Weights of a small transformer language model.
Size: width 256, 2 heads of 128, vocabulary 4096.
Each number is 500 + 25 x the weight over its row's rms, rounded and kept within 0 to 999. Layers, rows and columns count from 0. Numbers have three digits each. The size before them is the row's rms in percent of the matrix's.

# layer 2 attention output (transposed), 256x256, rms 0.0424, rows 236-255, columns 192-223
113:468487504518471438474486463489544490526505469555508515484529504461516517463498463507507495500486
115:520517492515508510541550501503516471503527477490517505476511495517487480521532541520499486480516
116:539497511517523546486487545505502541502535501529501475510504502538486515481445497517503507445511
115:512484501530516520509480483489451567490513524519476504541507475517476513550476492487530486516509
108:502485483509438525499508515531503527488518421519474522496493452527492468511526530479511536485509
105:516490474491550508533501514502503527495508490465534522469485503494504494482534475474499527491512
108:512506477506510505505504510498536456507495488543488501507491467517506517492506518523512520529486
113:531486509536499520493526546520468503498503466517509485498477495488508468512522500498502514454503
108:517506491479498486492502509471473572490514551522499475540497506496492556539504506527458481493490
110:508508479516524464478549523511497478521485504533534490539492533455510488499464466488486482485495
118:498511504517446493490504448528538529517481514477499507540546490466522481488505486495484503549518
112:492520531503541458530477475463510520510521494495488521522499464532499565518523495523489436519504
105:499512485500447542482535513530499454505479446519526514472509524477519438468492519496522527498534
108:523491491466524513476532473526523496490486493474504487524477517480458496518466510521519518471472
110:530536530473471551502492514498558516525543448520536457466548471523499496520517507545476500478494
125:511495492536560520494516492496468500501495484521485493488515526490505448477468491525528517457487
100:508510471507495551482542510499567460504478541524531496520528523488526473488510502487496540515521
120:534502530454530488471539537502504447473475526503478492475510534463487471456470490525495467494488
102:484499514466526496495538517513488511517510451467493508519565508530488496470539513513452487508495
108:473488473501503482487545458502513543529519506471500498494478470501510451513537493477487514529476
# layer 2 attention value, 256x256, rms 0.0485, rows 237-255, columns 192-223
111:521530488542496474562486518508573483515519536521516516487495531530499501512539499501474476489570
119:480484477486500462455489510494516533521509506525512493495532525510482491494507462502519475508515
114:460511493518522494502499483449522477487509516494504491540498518527468463488593487546489484478474
104:487517489513475489491506513452549546501494533532429522496487515505521522495507509528516493498551
105:495535472473509526454483533516478521462473485472494491535475527500541524482490533525446523503558
111:494498511469494506498488485506492497504479493488527463517498489519506496501464488466538513490494
113:505503477539480482490481510516532507507496513506546485528489540477529533519482521508481476517550
102:472498503504513498488522464527488509488488476499533498512526526503505501484479504493516469508517
104:533508489435494460495499466493494459516490508466489498498511501502526524496505498505518491535536
117:495498476527475440460535513517472507505475466472460513542462470466506456504452543499457517495470
102:443508468550507524542539531504533492477483462514478519506511455512444465509490505516506484495512
099:496542515512461490507482501522538497482500510540512475504485524503552518510505492472508536476488
104:467510520475489466501537503522496478491522498461492512459510466509487480526509524532493492537489
105:447488518500511457491505486528506522487555508496513515503547488504510490532515490503531487487520
123:498519492514500509525487480538530495525492513512542480509512570504504502498488511477479499479505
094:528523529486456506492524487528530480503521537515500477565477475470549531485507480513502509500486
115:550487502506508545510553499542457483491546506480526495496509541519486532513515477502512495522534
104:490503507522491495498508486531510496528540521487492517505581529456514493490510520557443503533489
111:473480508482494494503479438464515534496469510480446482512509500511503490505554507442482466534481
# layer 2 MLP up, 1024x256, rms 0.0562, rows 0-185, columns 192-223
093:486495477493502486503526504537509488468546486521497472509542475537515505506497501482478494464504
112:523485514548490521480478493529518484466485510510486490489488509481501495476514476454530519488484
100:552509509490483510517476482526503469528491502538521505517543480513518451535504527443485511504487
094:489475491485507515492487474507521475467531484536552461452509456475494454537490489488485521505488
101:501492481539487511488511461497542488544488464502518531534489453509555504464518504483509527510539
138:476494489507534530558453484545518478507507491523541493452560504481513514440549507522553504501504
100:515504471517533488493533510516519476520524500501507503453504517536515508476519501502561504502530
103:487514517475549482496475505505524464479483537468464480496517518498491462505529477516526535531487
100:511500519500518500529476493479477511498491520480482488513483519516518515510482540495463522478478
095:488483458558489492528521487496488509523478475506501491506470533499488485483518468519533533467537
100:524487524472539538498474527506560492498481564509471499457526515517465466525535473486507529544497
102:500505498501520489529459488474505497464467535493488509472505469497514513514508523486478528509523
096:527538471507528509550494499471484524522484522556493494530486541504530485527490510471482498512522
107:523517453503531505492452466509491482493514522531517483485515518441522512492475482485531508514510
116:478513476509511470485511479505563473488514517482476518507546463462483486499546489484523529481510
090:500522479497537490518521505483488495511523537514517478535528476509478506508556482500466489510470
100:457529518471482523496524487573485507501473476495497456486530521455504453473524525475515480481494
102:478518501516487495498464501488467490497503543496530478499547520517531447496531470514527520453471
108:513506503491508483518514454511530454485469544477536477467527531500538498497534523531517476495504
106:529489520442485538460461512508511479487518499541494469502515458482531479501536502512558502527477
102:477495482445516514507531508517497495505548507441490488507470473535470504482493529485478528519501
107:509486475478480506526477456495524464483518481522523523486528522495523451462523495528483494523521
109:469480484519493506498484536491464476504477584503492489477523531539533440503504517486524518485526
105:520461477469523446519481473550534521528515509512472515468465460531484504513560539499538486537495
096:495440527538509528507528466511507479523542484552568538488504498449523500487509502536480512539535
100:496535518531493484553478503524499469508521462479512490440496484515469491491499547526512499479487
101:512463526474488486550507492518495481491507487513538523530496517520493488480531492487513519498497
092:497485454486501509495520463521501481507527516480511461478502487532505426501532546476531505517493
107:498506488488518487469466472542494464510457488510484504455487495500527538458474510537524495511515
115:448493470494507471520492481543474506529495536503552489477497517517472482455501516457510524513510
101:496465495528523497519463506512522522485505543512518534489515538504542482483530503499481503486524
120:497507482496512543539522516573516517529496501495489456457473459529518440494524533484508537507486
099:540483514499513457528486539515486466467518489528453526470511513490495452497537493472487493533490
107:436522522500490491469511494487484480513472540521522460506493544531471470494505515500540538468538
111:492487503523511502511504480529497482508472554508505477506532468490506432489507509478458491488515
116:473495492484549520528503510555533495521525504509502482456543516530517486473555501506542514502502
119:510483524501505461503504493512500513494523491522468468479520479521514492516509503487538496519500
107:496497483530481462516461489488503486500503551517525476482508506462505484525518477450531519502494
112:520488513524516482489540520531495467477475499504489468524472502523514531499508524463474497498529
115:470541515489513455504492485483537503494494543514503483478495521491569524472501558479475504498487
089:490557480423488535552467516491504436488470519533528515546530497507443473491498521490517511533460
108:491499489523547511475535475500480518529505545482515526501539501540501487487501470521514521529523
102:459460508538530484518528482506495503517526467514512572437475520515516475467478501504516518558522
097:451519454486506490486495537541506496486512515455464490520513505565473498490493477498496507539453
126:513475490522514540517519491537512481510514502545483476529507503495483533480502481444506509542466
092:495514498469521504459466488505525473478493514523481481483490489529481505474479471460559533522526
095:472473484458500419540432439497508504489490496542441468502505486491507543498485515520489500517446
113:512442499492516466538510515459475518462490537535488526532548491504492495514467504546502487548483
099:539549497461482506517492454509479461542458507538484542489517506508492460498541523483508474537453
090:487457468502572492526515501529487518532524466514499474460524490470512478491513515515497493514477
101:475492524477549481509481453543512476500505541471501520499548504494494492497530527536478493496511
054:481467451508513482506498527503496525477491507508528458473527484506492495453530544450497491527490
093:474494477464523470513471458448536506506523509499526497494493472473506530489519478502506491520474
096:495493522537545523512462458493499492486531527520510501514505505506528521491475525490545490484499
059:469475453493524508509473531520515482535517512543512517512494508540505511478520511506505476516475
105:506470519481490463491457509509492483509536521517457492495511509486464499513483537486490523535473
097:489453506502533482537433483500534512513509518518545514529491516490448550499495500505528519522470
105:515502500478511511459471493517479519487450590497518512515498510533498538502495498510512529500482
100:519489510487543512528512516535537467496531484484550493447517494543499510512558510525519512513475
059:479479460476550485533514492484531492508489516533556475470488483530544506453513546456517527505468
101:512480529494498475527511501471484481508490568509532538509482541521536508525470501480511502534506
098:494498441507509528437511504479511471491490542537532460483474499503524471510501504526531556487535
098:485520507517524467503504495554503453485498537523488515430455495505533490481496495486510530506515
097:463529498508537468529499468471488470498506492485467528490509472526531501529537529508469501510478
103:481492509525515474459496474493492515482464505562518493446483523524571523470459514504482556500553
092:479494527539531451531454517465475505542463509490495482497503469531473487484483489482495495467499
114:522531489488521515500496475549478460506481521513517453457540526478527444498530513459521514506500
094:489519522496494447557486504514486477508503510467486512468557489486509507491523476495497511513479
094:482450494480464512519468487495498482496501487521511500467520488525534493487510541536490488496519
089:505512466494483521489502472506525455525489457520522505444510532508499532478473522537529554476519
055:454521518521490519524455497524495508515499520549502510494505456567509510454513524465497566542486
106:525510504458486524456485495534536496488481494523477485517517526496504477452463527493473503470502
114:525496507456493471523458495518559510480497490518462488444499466489490489514501504497543493547516
099:483491479477472480503498516462526498502496561531542495524552490497546494489543494478433504490517
109:488509535478477505468529523520507494548462479504496484479482481488507455491513534493459507510484
115:490501514503520469545525541520494510482499545500483535466487523505495451495495516499511524519510
099:533484508490491515493477504532488434544479528557453507495542503482512492476504500470480507538470
103:425471470515515523496487486520500501477488579503498463497546561549492501496511496499499542506495
105:462536502487517557486482476498559449510486493485482549477482487488529496495538507498507536517501
106:536489503475534463497506497488526516521500496501523512502496545532487532476465482525534539483453
101:511513492489517496462492504463509481549540527509437520521532488507495475498529500446496543532533
106:516540520502500497511498472504528487485477500471458511469485536527503504471505505541485506513498
105:511537491503493522521471526433553487476528492513534488476499527528511570493514479482465558487508
112:532452449493493536454532500508489463531548518492532488510518507489503469499499514450541529481496
093:514489464506521515509528471487487497449475517540471559475505485463539484492504504500481518515485
098:415496481464559523516499484505480522502525502475486506516506470537516540492494496470498543521479
104:505491437511497533520503516529461488525523498536544522509505523455503508476547490480482534513469
117:481513494502567494510476505510530475514468508495510486480511519513547536467580478507494528521540
093:484482500516528492512507495490561464453458560530518497496514465532472523487530479498518510496474
097:511504499502539474522527511512462484501563480514464479484520502526490491481531489487556511492528
104:481514454528507517506472527511486486531528582483498515487489484528525485500497497449474492494486
107:523518503473505494462528520547543447543489540540530470457520541468509469462477501490526530491493
108:465498437525525490481493499528544503498480495477497508457483448484492524472548506491507512514481
103:476537499535491467506495523512486518499505509474528479481529491503509547495521548510496492495533
099:486487519506522512478478486525472460504509485508528492461485491492505477500483500482501521491457
097:475462470492522530511493506480494517496495511526497495484490535491519554458542500539508504549500
107:459477495473520504529484520478532468519533464505533480501526497521472502500558504514512525496491
097:503493554493519477501502496507490497519548512505477496507524512505452558504504487476449494510511
105:496459498509495500515505489530524488491452533495524496499458461517522535481519494473511562489467
098:451503495537533446519499486466524501451515481490471478514523484501468530506465498517506490546491
054:491501485493530497538473473534496508520526513516508511475476511534500492453524554480462504513481
095:537493480525520458522517455506509428477493512484487505463479532492504493468483499506519527506494
097:460481524483495482534488509500493487457498520515502528510527490470447488488500488459495472493497
105:503474497493502521497481542492521509504496534517494485497506498466525492490512533504497547512566
094:533523504493515493529456476482501510494537512532462545463485471504513485465540477494525466554488
130:511511498494501506513469523478516435485495531520483517480531501528489484502502537509533520506532
098:461511498483506472498478469529482514530499486479513474505559495491497529480497510484533496536487
099:469514511464510465488480503478531513521486528520491489507558488510511493500512504552523530495476
104:479481503473563480526485460510552537499445537500464468479486467529516486490505502481456524548489
102:505490540494540531475511526522466496509481528491509552483541519503491425472499508495517535476506
100:494514490533484508520464491481493471537510505503495502513516483503447454487482542495541523494484
110:481506501440496532472510479494518509454500495507494454500492516487469519491504480525489546480489
103:520499479519521469486534485526531476493465493497505501437526523496526507474504491562492499483505
105:517488461555460510557481476501500460500534518560478487526522447503459506482510504499517497482479
097:508474512571526522506507514479483499492459526545512544490507466467516448478477486474487500494480
109:487476447496518461497496514474526522460492557518493520489518488519492506507560536507518494505503
122:448483525525523457496510453512518503529534475549489502514494486557510517465496512497509531488476
098:478470504478508447516434481501484494519521489504500502473548529488452522511492484483528482515450
107:507521509507530519487484488529505479503489489478500503502527509512483475475492510479518490499489
096:459458507481496542446481501517513427502479541514503483513466528483520514506485492500489537513497
111:516490517504504497479515459555506489473528536519516506450500498481495534473528506488469489508482
093:481471461458511526497515481500535531505493510502491506452576444523525495478529470506521515553490
101:521526420481528496482490506497547479495478511465514477512560500478544480494511465439531476543480
097:519510495451508552489480531490533479543508492524501510517504538466533480503487495514517550508513
104:506527524491523499527508487525513482482501498527512486528531494461519491492528499454496497546485
057:499494481482528481487515502489504511540514516519534500499520550501499503474487532517501557492496
099:507503517482562440490464466468515465479510544533490539496485476504534503494511525496535499538471
114:491467513473531502495507534498497478509498521486499477488523519496494482507497446524501514524511
109:545492491483481557441484524540521476509484522538558478464541533452475469458491515543516515493521
114:527523497518517515519505517519568489482553496476494469509501485487519494491498508526512497535500
104:516471480527552483541502483487515484516509526531481528479501501462513499502523479502534515548488
101:480495525492519505553494478506524457468546483464508491450531510492535472496536523441511522556523
109:501500483523558470517484484500554490508517485527499517504490494499472515475513484508507463516471
090:522496495500554481515460440512507532508504480496523477459482497536514535498524510527485500546516
102:502524456498517489497500463502548477526479557522495481494499506480523491463508530484529482490514
064:488480485489521510471499493511512495512531527544480490501511510476471496435533505494509514551520
101:481465480462516471500527506498545535454474547518498535495506528523488482481532532488509493556500
091:525463506459487561515464509466524495526476506479478490484502499510545512485515506466528522511541
108:477491461520521481506511495493499446550485561522560473489545450505531476502536514524519505485498
104:514533493430526452470484461508507494496509544542524501490511502521509514508474525517533510483497
103:509500490525485500490492491511509526494497575540522510480470456507533510492467533528499526496548
097:458466498519488445510505462464514499508519480549499554504507483556487518485494498505478482521483
101:513490516493487511487516491511508494509505537473431481497489510477469483474506502443529568473469
089:448444493548511505500492510564520499543516477538541513467540471476489482457524520500445505556451
094:514475421544530478485489517477526498525507495526487498441513503564495506474482513501480488534465
090:484535457510502525483493492497485471556546511488481452505504485501500464500534510462471511488480
065:468465501495520500517497484524530517480492543537539516476524490501512494475491545473492506515532
113:511502500450499473537505494491487493528514463461488505520492455472527509473525478521510463493493
091:500528468529515533477497488489498521488537503510485545475492548486561491498513483508488479514491
063:480505502473537503503509492541528456550520576557513479494544485532512514469511494507498513551496
094:510551469513528528473504517465478510544481470507532530494521546537557527485530536503457485543495
060:512512448519532471501493464476509521532483531536526532486496489518460485498546499507510548510483
109:502495487481515476527491496512508496560479561481488517490497529542478482492531502481523499507506
093:455474473480479474485510457537535473557470479515514477509535469530563482484533531479463502544477
098:514469459474577512497493493502531461533550486543483532506484484467503473465508514533530478461511
090:539423516448509458489479474473532514524524490558499538469474511523455506464487495523532482502488
088:464492446488490490527479497479507522490499540525486477510467523523517498464475489514503499500478
116:509474475480495464475483484510459515477500548529495528482527500466494493485507541505516484559522
100:497476477476510498454510521525533476469493471513487495489556516495503474466495502518527516477496
112:461475481495494482491480502533502476533483506495534507481540516478515464493547506515543485489504
104:491515494474534488522456475474508463460501531501520533467518455477497514496527484464477468493501
099:535450495465527500496494490560490461468511510501532499499488512476511491488463503518511525544509
100:490490492487496459483475473479514496537496539495500475455542493461472531486491455508471503536537
093:509478482484551492485503562499477496456504478528488525482473477495509478506455526488530492517527
110:500509518476550476518477485527522507490481454505475478420494521533482520489504498490538551505509
103:491462511484517494486524461542518520524527497493472476472539547552479476500520466472529518488528
097:479453484493473496458514512504505512503472477470477483502518523510463467473538515490493484538503
099:523481465497510478510507501475510484546510518502498525506512537546530477520464523485499515475469
072:482451485485559519513483484533507521496498530502506482464539501539517529452502558483532528524513
086:496502481447522448521484468500482529514470512534480517504460552518512544499522509527505505527527
091:489496479505538523506512514478508475484516531542491495511521533503550497485499508541516490534494
092:516507496504532494484522506531558514502568503481541471491534515533524482476534499499461487514507
104:488463487482505497480501528502531473488511471490450475484518561522480464464493499535514517520472
096:509483500452489506491436497508479467513524549506475482522497526453553521504534502510470518505497
096:503528492511515473519479513481522486501520505506481471484515515466528483480511481523556510516490
099:518452503526502451526506457524540523477453517500472493481471459477469494494522494501503497514499
095:466494528479471486489494504482481545525460485519540508513523489488566518486495493489525487536504
103:447482507481513467532482459540515477494584486526525457469530492500529549495561495478493509493506
100:482546490496483499498471500463501499490511495520541522483513488523534477510535514459501515494496
105:517501490500558464507523478498495475505538550508471479499505447510499508514471500520525533518469
101:486502515510545489522517471499532460483512519525457501468529508467549483502522519475542516546489
085:498487524467518506493503523492479512548517498497482502520548497511490512507521485524490501551485
065:504446471487539481510491494514499514492475548496522519487559496492528472458522568492504506525478
110:491504458489532493456525509535489462509487471501455504492501494545477508491507526502519542511497
059:496494501480549492533483474475475487516529544522498519516511496513505514439492536454540512525508
097:483494512487516481540463502497522478486504461461503483477542490505514471512566541487542501511499
# layer 2 MLP down (transposed), 1024x256, rms 0.0525, rows 0-185, columns 192-223
099:493459502475478491514528513559501509459510461495494472489493489522526524500562474483449455471521
113:494511493498531539525504526509459478510500486501516497487534477540492482549557491488521488520509
104:495496489505485486478519502495462504551481491480547504553512505508484512486498511543520491527480
096:535518488532543470514482514488482544484486500499430472516431520529487523492501500487464491538484
100:521479511498513522495488495519458501486471484513504504470513500506487500503461507535474502513461
121:490503463498496507523489481483517504491527483545493460524462504489498543494505547482491497455505
105:520511515529456513490479527502439513495483480489477500505492495499514513519446491479463487492507
105:472536496540464523551483487524548515471504477544490519480477525502489497457520518502481502471458
097:517502516469497522483501511497492495516531535557525524461523506493504543455515487509516467470505
096:547463511528493492529494474516498506502532504524514476494475550462496566476459490519512481414535
101:457531477504505498540510511515485512488517457475510468471529446539505523539528513478517467475535
103:536462456504488502485495500526523462487513476501492483528498497503448448429518527528526470463478
099:485568463457475519496531509480485495490491482506480537486506517504510522520441501497486483515454
104:444478499506530493516517548502519543506493472473493449546497489506527479522469515476504489451499
109:501474490486453514461477482476496466534525535471486516490474486450497504542520520477549477489468
096:466515528505467532519530558521473485484479444477514493511513483508468490511497511511466441527521
101:516449546497521538493464516478493541458527551517449513460479508503493471512461538484435519505469
100:494456476477524512498507499494480493485529494523512528531503504500473516506508536478514494513471
107:494516473516464523507488512507530480473465503530489509441487458508465434482519511464511487495537
103:513542523494494481523504516473520488503517514507508518480507533488518518530483458571508485473487
104:463536475492517500512506503500476511518472546533545482535512487516482496501472507514487475475452
115:530469502519483479487480494478512493531537506473534496474496537477481478502486490504519511540484
114:517520429513515523519533472486504502518490471523456491481507500499492534461508512503455502480519
108:504554510497491522496493489505512512493469508515537472568491545514508522456487486477467541466493
097:514541494491479491470498476455516527501481477504496504510467511485519511518460507469509509506517
099:508503474495476502519501468493503509485502504540529512524483513512514502478540513510479472466484
103:483490538507513532518501539473498496525443493548484535453466484516496485548507515488495478478451
096:482470475463487516521521514478495505492510460429511500523513480547476484539515507458452459481465
102:447487479535529467517503477478477489481509456466444551515504455529482494484503527542511443520498
108:491532517471491491495458514477572516468437530493532508545473465513507489523492483497489517484507
101:491499486445462474519489458551495479520488489481500492489467506469485489510499487526482518524488
109:536513496482528496497499492535551506472490480532508491496548530519462481507511518486493498426505
102:473504514483509497484501543515548522488499546487493510504500506483490517535510507534487510514515
109:510430461478509509517531500512478510479464481493461529505501459506472485512467500498497432549496
103:497480491523478493520496494507514522482497513530528518483503489507508476469464511518495471424528
115:478516461519495486503489479497462504513498464556457447544435480474544537488483533491473518448523
116:476522455529442518544496472512498520526503528490494473484461538499454506505543501496529504481470
107:523445507537542501509519502480497496534485484524434490492518499487519522480485546509461460498498
110:496455487492485501428536473492514497479476529488488487502531496510522481467520479530522470515497
104:485466515487501528468532494524530510513482456473514483498519464478520501489478510496486503483477
095:468459483505479518533524530465480504497495495507514492541502489522478487508547508488503461525519
112:509509474460491497524510488494496497488494519534507518542510516482489522547490486508511482478512
102:534504529480487502488485486501495481537540518497498538497494471478446470524545533520514461527515
097:485506509503417502510525502483442516524526478501546561483490463452491530523522480495513454478495
124:520456462500516489467499491486540483526494495510504402546550483537515528489441525501514493502493
098:503512490506489533474475508499488494461504462525496470512448456503489525490505495534441526520464
100:510475498509493521498462488520468477472479500492479477534498489455530487502478527526489482509473
116:462525478451494499495459484509514462492502469493524503473488515489510505532469503471516526522482
097:510506504470482508503489481528507463514467488500472525525499508529501497482535469521495454530485
095:493478486511497508487497492470500517498478476550542480532534541491523492496456543467510479506499
099:489495464535477514485511517491516506517454472489505484502475564516463539482470485466510519478535
045:503511512499514469479556517503522487526517507505502467544455467515465463485447479512546478485511
094:539549465482499508528541481496529469522520498455501458515508486482513473494481501526462496494522
098:490509532511469463481507502502498505457494493470478532508512543501538545506500486525504457500547
043:531528506446471499480491505521516512509476491503503494488484500489523485510476507539523455525486
104:532463528531494458502498490486497488474511490477467484500534511480532511515506495537507486496506
096:497551533498503484487478497466465511469485481535537503524492473497555517479513523473485526550529
107:505529560522499537502516485513496524531482495513498530484495514489507540504496503530556469449529
101:512523552468490504512486439502531543457505505500496529527467532479519505497485490495492466507471
046:455493540526513516513485473496552535466467493524492487508427525515520460516503547531497529474509
101:540453505516486495522520508487533522472502532498504496532433529510496507521528481470493466491489
099:503488482547468515496488530476469549475494457528537541496479507485491523506525480468491492510484
103:503475455503478522483520511474452497510476496492491495496523521454528510521514508527508485493509
099:477498508490495482451492470502490502487461510500467536506497521510519509540499489527487425474526
101:476479521495521464526486520492473492556486498500516508525474469471503487546486479502505494520560
097:517503522470507528465530515452471532484448537500505486544498451530515507513514502529449463483512
116:500566527480482554481472480504536545490490486532541485517520492486466517491492451554526505521512
101:504545461544516527477479530515483496465488474490471501506480478524498481490514549476517494505479
101:515459506479507525486491485464494521485473463532483519481490499494507468496485517519478414484490
099:498488514508463502506514524510516486482460512494512489517515493465499476530483467492490503500488
038:533487532483493502486503534552478503514447462503509509500522477502467483517464403478496519516491
103:516508461521494508527503475530517488508535497533513460479507482483506496511458500498500518473467
114:528472512516500518500496530492503448490508489445504452546498497477500494516464500458480548505486
098:489464481535469487503513543488516520483515432478498514486504520523478498509493508469470476511427
106:509489537508500524484502546503480487496506462482484495511516517510490530519511459459456528481480
115:507496526507550533512500495513482487465561485461506540496508521528525479506497508505455526473527
102:543472476462486556496495526458476481539493506496530515481487452510516502516543494467457415482485
105:507533497455475503476501516469501532508522479518511469509517477516500488492536515467473486463491
105:486523446501503462486490474519464526512485514506490464461480511496495491503478402525485469497471
105:499470508486516488521516477517486488470520472503503528474493503492514460510518525513484436498535
105:514543567492502513490496497524497523536533463467492458485507472544491502528480503480486503494479
106:499534518457540497494508514529493497491506518481475513513461477511519488513484483532488489515510
107:506471530516500469462535485538459497466458518507490543508523492471511454522500485473481500540515
108:493505477539468501554500494499522502527522490506547449513501507520452500489532529491512498483519
098:516492478511456516489467461495506515472455479565502505506510485496494499492495495468496468528513
100:550465486506492521491524511517514514520510528475540513524443523488497528528482493547512463488480
104:518470503524482475499517498497487524499519482501496519482522448499505504505485495543529480452472
112:484489473517544541497508559474484554523505506527517456553477463516501521490546531492542522500496
097:519540468475505511505505480506454497517420471520531515478523491545487467469469497527476456469528
104:496465485529453523478498535493457476456489497514544530512508464489503500500506497525473517472478
101:509495509457480491509523505522517529508514536461483499487489514475527528501488486506486508525527
108:475463486470491468498491522512532521480476458472465502495485468481489491518505456472475504543511
109:536517495491504489543504510499471484501541467457500524462491513511495482503491462531517505500484
104:481520484469476525512452494513513505508481487552496511471498503510483504503506525500491491487460
101:498506493501502518492484453507497523517468485521547523493511527548501514488522540536486503463481
100:517505494501498541433510559474469464468476467506524514500508453481545526496489506508456471508503
103:492539506523510493517471508491503519469535498529521447487460490526511534464537505529486523453466
099:494505459481495506505487503508469482523574488470470470486512470488492554479489526487438481498510
108:526481471485408472510473474522494441495491528466506504486509478509506482561463477474509520491494
104:472525530543505481490520549501515479494463515458522505518456516504503498504516495503490504471494
046:489508508480460466502508522457531498499494503551477493521463488513506502520525473525532486507488
099:492534505498470510436511521507491499507482530517492477570501515510489489495528502459507485450498
094:475523507470519494521476537470490517461520524482475539532519455486500520484511478451518475536528
106:520464496499506491541514530519459501503489441495485492483453465483480484495497504514514474532544
095:502539497508473512512497483495487463464521497458531461501527512481506487492503527557491507508487
115:524503517532473536494532507484534543503521523513542491522470548499508470506507508484497530491463
102:482479448508551561529468517494487509490474479471521476516483517515486509509489517480487453477486
097:530503477485474512522511453481469510510524524473510436474490495511506477488525507515476511503515
103:529452500514515515507486530523471483505535490513486471525491479509492471495503518543519473472467
103:516491537503455477529496461493474519519510524528489499534508531440494486513512487502479514519490
101:493523523487487488516511465542521500495506507494549486469484512505521491539473497486499507487513
101:489523543540457494559517488513489554530505513560528487509490514497456524494486481497509494498498
108:494544515480446556495520477520550475500489488505508512441533488522508478526486491499572466443511
104:512474508473512471471512540473484540510512494498513512496461573489518494511492472482473505497514
095:493506493469466516447484543461475508494492507469541474535523497488528493521536525515535480500524
110:497541524475485514522471489479499510501518529535478466493450533480445511515503515504509511439451
119:521465519445541492502518514506502484510517479481495534499505493470515442495526475530492486541509
105:508548469518489504523441503479527504524484500558484522492495515546500513467515508464511545505536
111:508501469472467499521505473470504548533517501532547481478487522472505530534491497532540438465537
096:462484514556508537496499483500500515495519487528511465521479512473495488512550531553487487460491
111:466494504490475485514532514528523572479478467504538498469475535497489502526503478512518518497491
099:515514495491481491515548518488487522487450466521472496449558486496549529489478469538497490476544
102:500497494491495540478523518467482497508514449532499498518484489537456492485513491540459507534500
099:498513502521464479494467501499507520541492511459507482568512452504490464539480507521480473510467
100:509517492475514470512498530504471495521520472501539514515482483531493512505452480518508509509484
045:522504518515479515450468465494489513437516547489511483526481486466514463491536505518502468505509
103:506513511550484471530513479495516532462499524485475500501506537477472530505513475489464501507461
117:436541514522527477507495509502476533489448492528504535473453461524494462499520539526529538495519
108:521468458516508445477500498509545493500434519511458501466497491502510469503505532514478526480495
114:505507507509486557508468508526501539487513515533541507548492471516513444518508510486539507518466
103:519555489505514508506477512499490515472491480494482505508506485537486503512500505520472511467532
103:525468538482478486510479469480481530464519516473497524535498544522498527493472444539508502520513
111:519509510464447528498501505485487534498516489489503464461488463440483534505487519502475473516459
093:521486445516528499537528514527468467496488479527502530501469509479469435490482508480477413530519
106:490506497505492544476497504497507509508477487482443450459484475479507497480503470461480506531495
054:484466506496466484495519548484508564512486487510533554522509506498541508502495476487523479499544
103:542489536525460520525545484515457490502512541485501500525449535510483505529465506493481540517498
095:532451458503505512508501485478502512483492506477465459539435517536495515511504507493525508518518
105:493498472527505520533492515514473530505467546499489540561480540439487491512483477434467505584465
097:470511475535525504505498511490503517491509499463496488537481510497478485506498485460464490526463
101:528499541482524501486544511482501488482468517466522475508503543497534521491500520523466512549472
098:512525534499490504500527511531508507524495522520497493472488498462514532493509516497467502479493
104:501481510502417485498468476511492486534489489515519511515522511476524519507491530550503441526517
088:507523524490522499492524487485484510509532439507514484480498463508496522524501476509482453485518
097:505521489509442475503526531502512455534476482452457466522484505532481464496499498487494490454514
093:495527486532498522498516484509480509511534434493501489501509502507459483505537477509435475486490
066:546506505503477529530535474490480529467461526501513515504519506513487520501432481516496507477473
103:497493498490417517473540513506477526528484481484527570547526520495489494476510498512511508520486
093:481518455499481505479491500463497480476531454461440517532538513467446503513479517454505451489486
042:473496499477517462501475563480488494471543460499504514545516494515484451550494476508499491493503
096:497527492474492453480539494540523465470480492493474481530496485490513482495480478476523457498460
051:501482507483476494531508510480541561464490496490537499507419505520481498513510453526511507498498
108:509519524503502509507488491525541483501493471471491517512498510508494489502498494493528556516471
100:493485485528439525498515504527488470550487462493501489522503461543545445513502483501455493503486
098:545446518497495523496536489524502489474460477451462511509495482521452446528488523543465465535495
096:503514499539480504482483520497527517465490496480500472528541517491508481498487511463502520524461
097:500473507473450549495486495455504520508477513482509484490466475491482520519498503534476492543492
111:501512481507497475502476484492498454499497485521524468566499474522516554512489509495492482449529
098:512510492502526480502473488501518523494508545514514472465475516473534540482510454504517481470517
112:479484461481513485474471504490507495492530501438455425501483531530514497502486496500532518506500
104:527505497461511512486443477452532411461501498506500516515491505504436488510501500493454495501489
105:484479510538526476532513511504468483482530516517480515534532434493518520539518516464491469517543
105:505470489461495488480473508526504515487492448496469504510491474505511475462490551505483494524508
097:502525521492458511510521480503493458550471535471496509514535483511523521474500470525474454503512
107:494486521492509514512491470525479499492497540502493482550491478487481483513504464475519513495526
105:438512498454549483483502519502503505467476491505537486491493480502524517539468484488504457534493
098:514507492498532485483495505477513439491506494507483491467535489477531526484530489481485503502499
101:540487506458537488517526495517523526498496477480509452479502509489487491465517524491501497509497
064:480475522491467527494518539482449516468462441484486494433468451489504453520466507534503499517495
094:513497510441485501490550499513494523485500481465489516521504536470522533495483529539519465522510
099:491494460543485516463503502445514497475465482500478493505483522520504494552505521502496465482519
097:506511550509493478478496548492512520472526418520553478467512538549486458490486527517523450453510
103:475506478463511501505475544497488513508503510518488470508499523492469476544465555511438507536494
092:482507504512532479536528483468494499499521427525498543459493492509492457497473537487547480467530
100:512504467541489543486506526427470484508525482509503495538467485524506513475509471518526482479500
097:505496509491522503505514482485503472513493526521537532553478530554514461530511501488467530528471
097:492528485532500457477511510478476540456504471448464505485501483520530534497516496476541462516513
102:508520538546486517462494526507502500494475503536477524489458478483500488509525526466522487501479
100:525460503511484510492500505486541481478452521491515535498523519491570507554505489522486461547515
105:477525524505483451550488506502488515506502489508481499496482504492502539515506500516503492519488
103:521521531540530505482539511482499470468491518484481497477531533515502532563442494487491484458504
093:519472499468542502491518515479472496508501491486467503520492462503476547513469486490478445507481
058:486507497507450473482530525508484510498568496508458441502456501484498469479482472516486464497504
109:478502505475502542467523562501474492530446485504500515531518468506540469488539507527492488499471
049:488526506488509513461504493470453471490492463497536453526497495499511494483485495475497453529544
099:544517518527486490457517523473470561479491477535503485513487517484514546490520489547489533515504